{
  "n_layer": 8,
  "d_model": 256,
  "n_head": 2,
  "n_kv_head": 2,
  "head_dim": 128,
  "d_mlp": 2048,
  "vocab_size": 2048,
  "activation": "gelu",
  "norm": "layernorm",
  "norm_place": "pre",
  "norm_eps": 1e-05,
  "positions": "learned",
  "qk_norm": false,
  "attn_scale": 0.0884,
  "bias": "none",
  "tie_embeddings": true,
  "parallel_block": false,
  "extras": ["capped logits"],
  "init": "normal",
  "init_std_qkv": 0.0312,
  "init_std_o": 0.0312,
  "init_std_up": 0.0312,
  "init_std_down": 0.0312,
  "optimizer": "ademamix",
  "lr": 0.000345,
  "lr_mult_qkv": 0.7,
  "lr_mult_up": 1.07,
  "beta1": 0.9,
  "lr_head": 0.0118,
  "grad_clip": 1.0,
  "warmup_steps": 248,
  "schedule": "wsd",
  "decay_fraction": 0.786,
  "decay_shape": "cos",
  "final_lr_fraction": 0.0,
  "batch_tokens": 65536,
  "seq_len": 384,
  "doc_mask": true,
  "train_tokens": 489800000,
  "steps": 7474,
  "dataset": "wikipedia_en"
}
Each number is 500 + 40 x the weight over the matrix's rms, rounded and kept within 0 to 999. Layers, rows and columns count from 0. Numbers have three digits each.

# up: layer 5 MLP up, 2048x256, rms 0.0441, rows 1284-1330, columns 0-63
# down: layer 5 MLP down (transposed), 2048x256, rms 0.0383, rows 1284-1329, columns 0-63
up1284:487561528490520543516540496499501500459469523489493482426529429513453459518477544534510471557511517513531521517442521490507586420445540483467489482509449515491547486514436532500505524480489486
down1284:556513553519465519458473507468581462523460497488554485571521606539472522533523438496437456574502437465474526512515523460449466607507473548404514520460494484454533514464502526456515469493540505
up1285:480488512463460504504499486534536454469490475534493508547535529480443531447482515477451495485445516417448444425481477509482461521412507569488539604605529485493502477535438495530466477487530501
down1285:517444566486583456512492545520515492510477566503452463493508439538517446477471468524450461517523515480488503506477498493512514485498469463477482496446514454523400512515445481491566565452538535
up1286:497490504498439483506522392492460515443488537536532432527475566453510429517528534503485559483491498484530496504477471548518537520454416509465475497484514508518445539509554474508482592507507513
down1286:573538545437440501478472504453510496502517438480470532484511467465575514477542508519500527564531413472550501472445526486494469489502522463491530490504508427509493497541530455474515462475514502
up1287:524404561477463460489526572508458516478469498482522480557557519463486490490479503544480414528536540470493551552490514428510486463427436516505537503470465461396527569509530485457541511494555400
down1287:540482440538577466512475481507512460491495439526453480498531480499538487409510469501509504487507411528539476477516531512477536562480638550502431481512449542442492552492531485471523503582548535
up1288:555535481511486541538566483545553507502508536485507456503482513445492496472546486438499568513510501427491405460452477474463522440466473425508524602506451559488476487461473548545494493511498550
down1288:519420461464471461453529550432420496455473499550516492486520428576513562443463555502545560504521515529582467525538424532514493537569492486464512517490526504529521540528506490496544540442561598
up1289:454578538480546526498505461497475479525557501501503551527502467496460454503387526534454453494483498453502516516534426535495507483487437552485463456435452502507639501545470502469486505474440485
down1289:494469459539525481459526420546516555559506457469474541523564458498492518474429507521490462501509581494489422453515486529534499424492546505442525496460487447424502517532540453468519482575482552
up1290:439454508438491501457505479485568471538490563536492531499569494506505436441520519467492434549535494506537449490459479472491558407474450549525448458539442576427463544536575529480454502520524438
down1290:537532555536497499539490507506490552414540464504490541436471469521555563514534511440488458496500524541470536535452501504505475473459503535589581575457513406562542501537499485475459449513464548
up1291:524468459507489472461521538500521495506510455501456472584546515369506555491505499526533554550538517445477518565426521423499484420517462507509499512494445409473523493506550518490493506481547526
down1291:514479546548524588493466413577515528539442511468509453511475507558505544439446440521569471527483452504567487551500416533458469520515399557492425501491510542498385547541560544494473454430490523
up1292:493501556482455570541537485456515524546515485517471509542493479415503537485508479497471509507485508513467433413490505435535524499523442496466446514574522477524517451576473509474502481537490516
down1292:475540448479500488500476508521528448443525543516523499474448484488495517573479504550474499511507483484494487471525463546451526552482492470470605364510507551482437519502475507499524572420448522
up1293:477529517511483467462570507550541453460527528399591449542518559497431454496548525508443507572480532494516513492416524454524461486450504574518619470538542552477489518480423498477492444499445459
down1293:460505470607452528505547454479453496523455512505542497405480492500483475526558527453462483498509399516490451516468550537537561475491490397519556491488458483415508510481449533466486560555494570
up1294:510512468482496494522499445474513548521471546527558531493510486492413538483409439469424482533514499457499488502529473473517552513468494484458529488542427437465482478479504536537540574523522533
down1294:451544523575503433511477546539477557521481428512392511489580513506537427515541488507471511560471523560495542441524520526482453524490580481423408523502482522459481526484531515557503497501554539
up1295:488470525473496478556463484492539453457489532498522498500515422452471437552512490545430468499560469489498603380498444433474478544505530448478514505508524465446516553530487612502545582478498551
down1295:459508475472586547483584463558523451516510499419497500476525421578566541469497506597522449497557507532514467534463554471571554516523451529376433447537531552511413494467467551526503514448528437
up1296:477453474468518527528507485451564439474480473531547534503502519498466497501475477533513428539479484473522432479474491445485458492491432520517555502544419528448543409447520533531502457453445496
down1296:507467538464465517534489476506461485451510479448452496550451533491539579472517602494544565491469462522411548504488512467565489515533507472556492512448474442462463549494487507435444506460567547
up1297:456481514508508545570513450489563549521557493553535436472551491518551457443541509519455573450539463571509534487408556505479486475474550514468579503452430453483488520474466519524461470478530452
down1297:483531471419499424541486461384441522507519496516476518487482575579522484567521499543553439557494526483466463451564435467508455478504478345549526494525516537505529468540518478495476514531450491
up1298:558548564505526467502503495550473534492511521509484507514483450462493494544416502459488506584457590539568484536522429454575518505577430535457446501544508520499556426518413524550499500470413458
down1298:492515510522433578468531466474542467435498503457510468544489497492497509449535512628522519480455439498482519430428579574513491500524494525461531504468541452503481571454442421462455484555482538
up1299:537415550471481436497500427524512501448560568484394546523525480508469505523536525520462498528446439491540512505533563514411519502487486444457489553526494504507461439472437549447469517504450489
down1299:536452465481491561475564479504465511502577430477504511483521531441448491506460524515544475459466511485424533491535527482534485515497431468439436426500607609492534539515529439550463502441506457
up1300:404426580503525449554496493531477484503507466597546464509497509483545496463498518441478499491454490454514548507470486565512474498508504529494418570507491524430577421510500513579517488502450555
down1300:490503428491467501508504476470557501520517514451497513527559444493539502614458454522515552496483467498487476498506532464518533571397558537526526454539537464531472549501516483482558492533516466
up1301:511498514455470435488538514437524425449551521503576481599548416489542422513471482482431444485440577449455481532487479433500472507529490512483581445484498498511523421517505576481425461483431512
down1301:507491529556571513535463470452481536504464543527475509434493532476512493496530541491514501563550470569503486515519473507526506473534450492490522546545554456563501485482505554484553519467510442
up1302:498508531470464529490572564515541470482545468514459522518566466464477532513500451499584524630542502466520499531472497448483493508478450457521425436527463534537490464483482518503435491523545514
down1302:529545511479518548493475511512501545454530504463444497438493514456491558515487514494493501411505541538543504474448481554513522514508537489676537484464514495532545492505526545439451472493509458
up1303:534461480519534413533562500482546478521539523533520523510546438445539480486459536554465439457480504518480473473481469475583579561547551516465532494531517492394510498556508493467496600487503525
down1303:482582511514550473505497499460475445479522471467465476547510538544548490460551504541499504567481486450478485447440467563488473450478495464400424558482569552486506542514453493518601564436465458
up1304:505446521472544463476501480511539478496520465454453437489515482503502476554537506541518452553560496522446504506445533458535621488500472452497523553524538463491464512503515488560388474449486411
down1304:554491484588535454575473517486531470551465465466506466518472524481534448483454499550509422485523414542459513469558481502531569539577440520508452534450482561465551520523481482516551471469442521
up1305:501504490516497530431462432465494504464551477493476510495532555477464467533512562527496549488490530439428600443503513488526527540505451515554429455425460503423449454529511491580482507491511490
down1305:485431469506500509470528572554477504509470527501568490475485453491485484470501475547495443540560464546532435527461482474526462487503508411535534524496506545526508477532473493442491485487495510
up1306:559464522486502407541509540447483474483549413544461517524496473506513536495512521517484491479543496498522434464507582471582515517543456527477454545564425486536529518513439521495491512499571475
down1306:563487463467560486501519475500520496485472531465551526462544570502544450495490480490484537418568450581495529499539470469486393510453528460466624408429492457515474430557560508509468499484434518
up1307:572456487445493510410513437534517522554524483533487424531539544513452492479469485499519470516533502519531603508477489530526517552469533511507449442412419525526486517561519520545470553534509480
down1307:499531484537470465475490533483565545464474470491539567445491481560502532462537512506476494516483511505517473523444502480481481510498471530737552493470515456471475469499493479508475528525522485
up1308:476516542499515471509514536486544519545589442493525505496507459463445531424545495466422469521516497494530528503522534436471485498542496462492514555517474520450498461561443497520465500457540519
down1308:504458426489462457423456568531495472544570538561529495526493541398460455500463524497447444501525537548501517529528592481466553433553523479663485439492506527522516492492495541458487494467470474
up1309:485509561434492472519540497506511404526507533520485475570555532482431402501483515515489491478452555476483550514582508440549430567507490449493542555565488429475472533474482566568459531410441470
down1309:505530479479590524499483474518523512475432504421512463541540538487494481545462496357499439407558483502565493510523505597563477552455492467388522434476458493496559524513522505497461500508508509
up1310:531483498389491493529500538489506479552467545544439400496539494449463473539503491456392451569445430550430520517589507432493520533462527525486478453491466479490501482520505503478460503473507532
down1310:519492561443499556458485503569539511453533436505540585504427511565456569539556502469505517536546496496526481535507486539498501500475497535385504536552485480475427575508563435453543434515490504
up1311:558545454400501484553501403568570479464495516539504485505519557480462517530530514467512495525443502496519416542516567454567542492492499504500467469468508565497551472472476524511476504556506507
down1311:567532523492572519540477571594512516506497538456569503475455464510507505470440544575506497432516427496555486532449490534464455504571487474414413490476488461546484587541484579459490561373500514
up1312:579571498449531484516545478502473489493534451518486470514561600502454527432455478493516523523518474510494461453450481496548555558560497457502478494463485586538568529504477499516461487520458542
down1312:501459514545556506491450508505549509470430522446477505505467489509551510502465459507426478476537486469527455471564529528552443456478538470443588492549465450541522502511587492488446450567538465
up1313:533491494517496429564547421454540463500528518528511467554495514509505480511546467529574494457456450496441544544550471415484516444488445434490433545561437528447496429466476500445577395485501507
down1313:501495480528524533469528475456518444507532530534530505561534572487504518496576513559507553502489501478460436505487502465506554511548482477395467504518513471530559458526466550556484492484530450
up1314:516514469525564476441528406552516512497507485475513508455464540485411439562521501525468527437435514531480552506471554457471524459443469461497484562495448554547542450439477475573458559468476506
down1314:443473490497540511486470489490481527454445521582502510489539561474534504418537512591561434433548479463449448505508548539537468573423523437472472546520500481518505527537534551424473396479468510
up1315:541478464512501516484483499495523518427537452554573427463506541452420510523507562524457508465472458578522477494490522503533537470509471465476461492521482453474479529515502504514448498495528431
down1315:484518491453537509474557536509435536478507482442488498503516525481460511520499505477498491451511497504590475539525533485482446436466513545489502523539540446445427549502487504563411429463495548
up1316:542499473513501435494554494510533553455483492537519500565450558525433489533515531422529471519506528513559577468481466513500507549438480547477473464507501590520472511560459576509443522509485506
down1316:482474507509445511464508528501438504459531484532531521539534513491484535531504497457491449464439470523470496477503517427483503455448537503482511519539565524554503473531526416462489416569514409
up1317:556504532495472564472571448574462545530483448468567509481468455542465462437488545439456483548504589480433458459523534470511521485518457474497449538500421524465519498520459532404424533500486574
down1317:591545489512575496544534480549460543608500520541475500547554529555491469501452504437471466449486490456440562474473564531510540486484478527509495592526539525436517470554470475493503554490524606
up1318:461460522534504426524520471489499453435413495439519476481536497475481515505543526466512560533494474493557501440478573510557438566491555469470478493403380504464491477488430512562469492489460506
down1318:542608442458531461473502497522492521596504549525503532562530594569510541469509487518496506438490551507476521515511454455529529470499533473418520528534530453446493510494519432494467546484508449
up1319:483500556530490495529502517508453512461528470479507488526459471445443474454529500503545486584410553464517540479436518491552478451491522497535524460505434498433575506498477499500455558569512457
down1319:544574529571500499516507485499500551520468504562465485553521495531580550414452545492490507481590468539477503469410551454450496579418449543561530447514520479507516522492557475460573491483465456
up1320:437463562487532486513501425485544467481544509558495506469498419525509495508547546430451488559445482568494446455493449543518465528470421472415431565478475468496575480463454506457547446458444515
down1320:430472482558480417579496605503510476536555467531545493473521468440537471458523438522480408453549501452492530461544490577534497495530527477475534508518528494497471476539478483554545493512541481
up1321:504431532465469508446537571478517558491451537477517558499521440435429512526547493466471495525460415438452458461483468452489477486448486512521530504530458490504513472467433483491480510500572494
down1321:554488499466613476522469484474514571490543470470483510499461463529533475421532510469500595470510472479461563484463470463560488483491474492273524506528559537511455563480479474499467486514455475
up1322:422457479475504522523541479505510459427503497452481534600559497444473449506505500522569455555407561545498456496498460449507535474509487527478505481486466456519438408526520558495479518466474528
down1322:528603532532550397504480453520454560606491456382447416520462460511557488496417525534488473455425497501526517458550517524514483450496515486405494517520472505544611500557501392451495431420485486
up1323:487384572459527518444522467552509444529519494491556539493547502505473609482503491428520476537478459530502459553473541603542522530540553444516453485502456474490491431516477474433446617525468504
down1323:515507453524585485450450543522474542493473518498473483467586468494556511459504494436493472476530490545484519505478541461518489505578506524359597539542552418539516553469435495529481456502485516
up1324:475496550525561504525516478473490470519490458503425457573530463571491453507442477471467527489495488467527531541504505495496475561544467516448497497465477603540517475522522479525445499432553499
down1324:517504508443515513476527526536500470497543511455482494532446502496542482421594500547444529477542522511524538493460498458510513510535511516542519501455496433564385517534535601480507502537538469
up1325:588573471502510443471522522563486471536566574475447427559509480458453476539622470408429481476465487521493497498447487553452499506539501500531463534469482525555499521437467500475505515449473476
down1325:468453534546485503492483357452484506524470468502557587456582554497530494487498523550445478546489549443511516529531463472540483491577536441552562498481472489518483476538491557542516413482559519
up1326:450465500458540446548580502602487525494459484427497519530552486486468504571495523528491530459441471479467499542484507494520531619512503437495489538482466456472559521502418538562469484431470505
down1326:454535527503586511459570518547453537518525487498462528535483483459519469489463537503467515490471484533538508482422529546436511440459536489333495564506510591508482527513489474536515528423504460
up1327:544503545452525492530558481508517483455487486524523523621477473505525429507498593474510536487520500484513506473445478455401419465495453544500475472499468542518457497626428509492440476437518459
down1327:550537533431480469539476479499505559500566482452482510447625453558543572407502539456519496555518448496519518474462530444564597487445442499474467444517550565512473470474566481447503501519522518
up1328:494463509512534526520482516595482494542567506431506479448553521425494494509449485508493488510539498464453526413469469399463547411481539561436516571531485493480515564513515526416490526534559464
down1328:493518511463486541540469473519563458447449540466473455489509514462451578535480576546482497504476501530543553546546472469527507529549531498452540458446491469471582501442471480550472541425493427
up1329:528487528472549436515565501511466501554553516449524454480549523443500472497507573431499402493447519473569439548481498504478548446528463520453510617523455491525430488465419465508504460454466464
down1329:502504526487493457543449502473512534511480544527542514490438481545511493500510493540428558486468540470466547522514523560529520547543450421455519474453542424481493509501557535510473561431533480
up1330:606399537405466515508560449548549468426523448485436536472589442419489476491503506475448418507549552457515505486485463490483526522493511515479495539596406535540560479437457479443439527516493459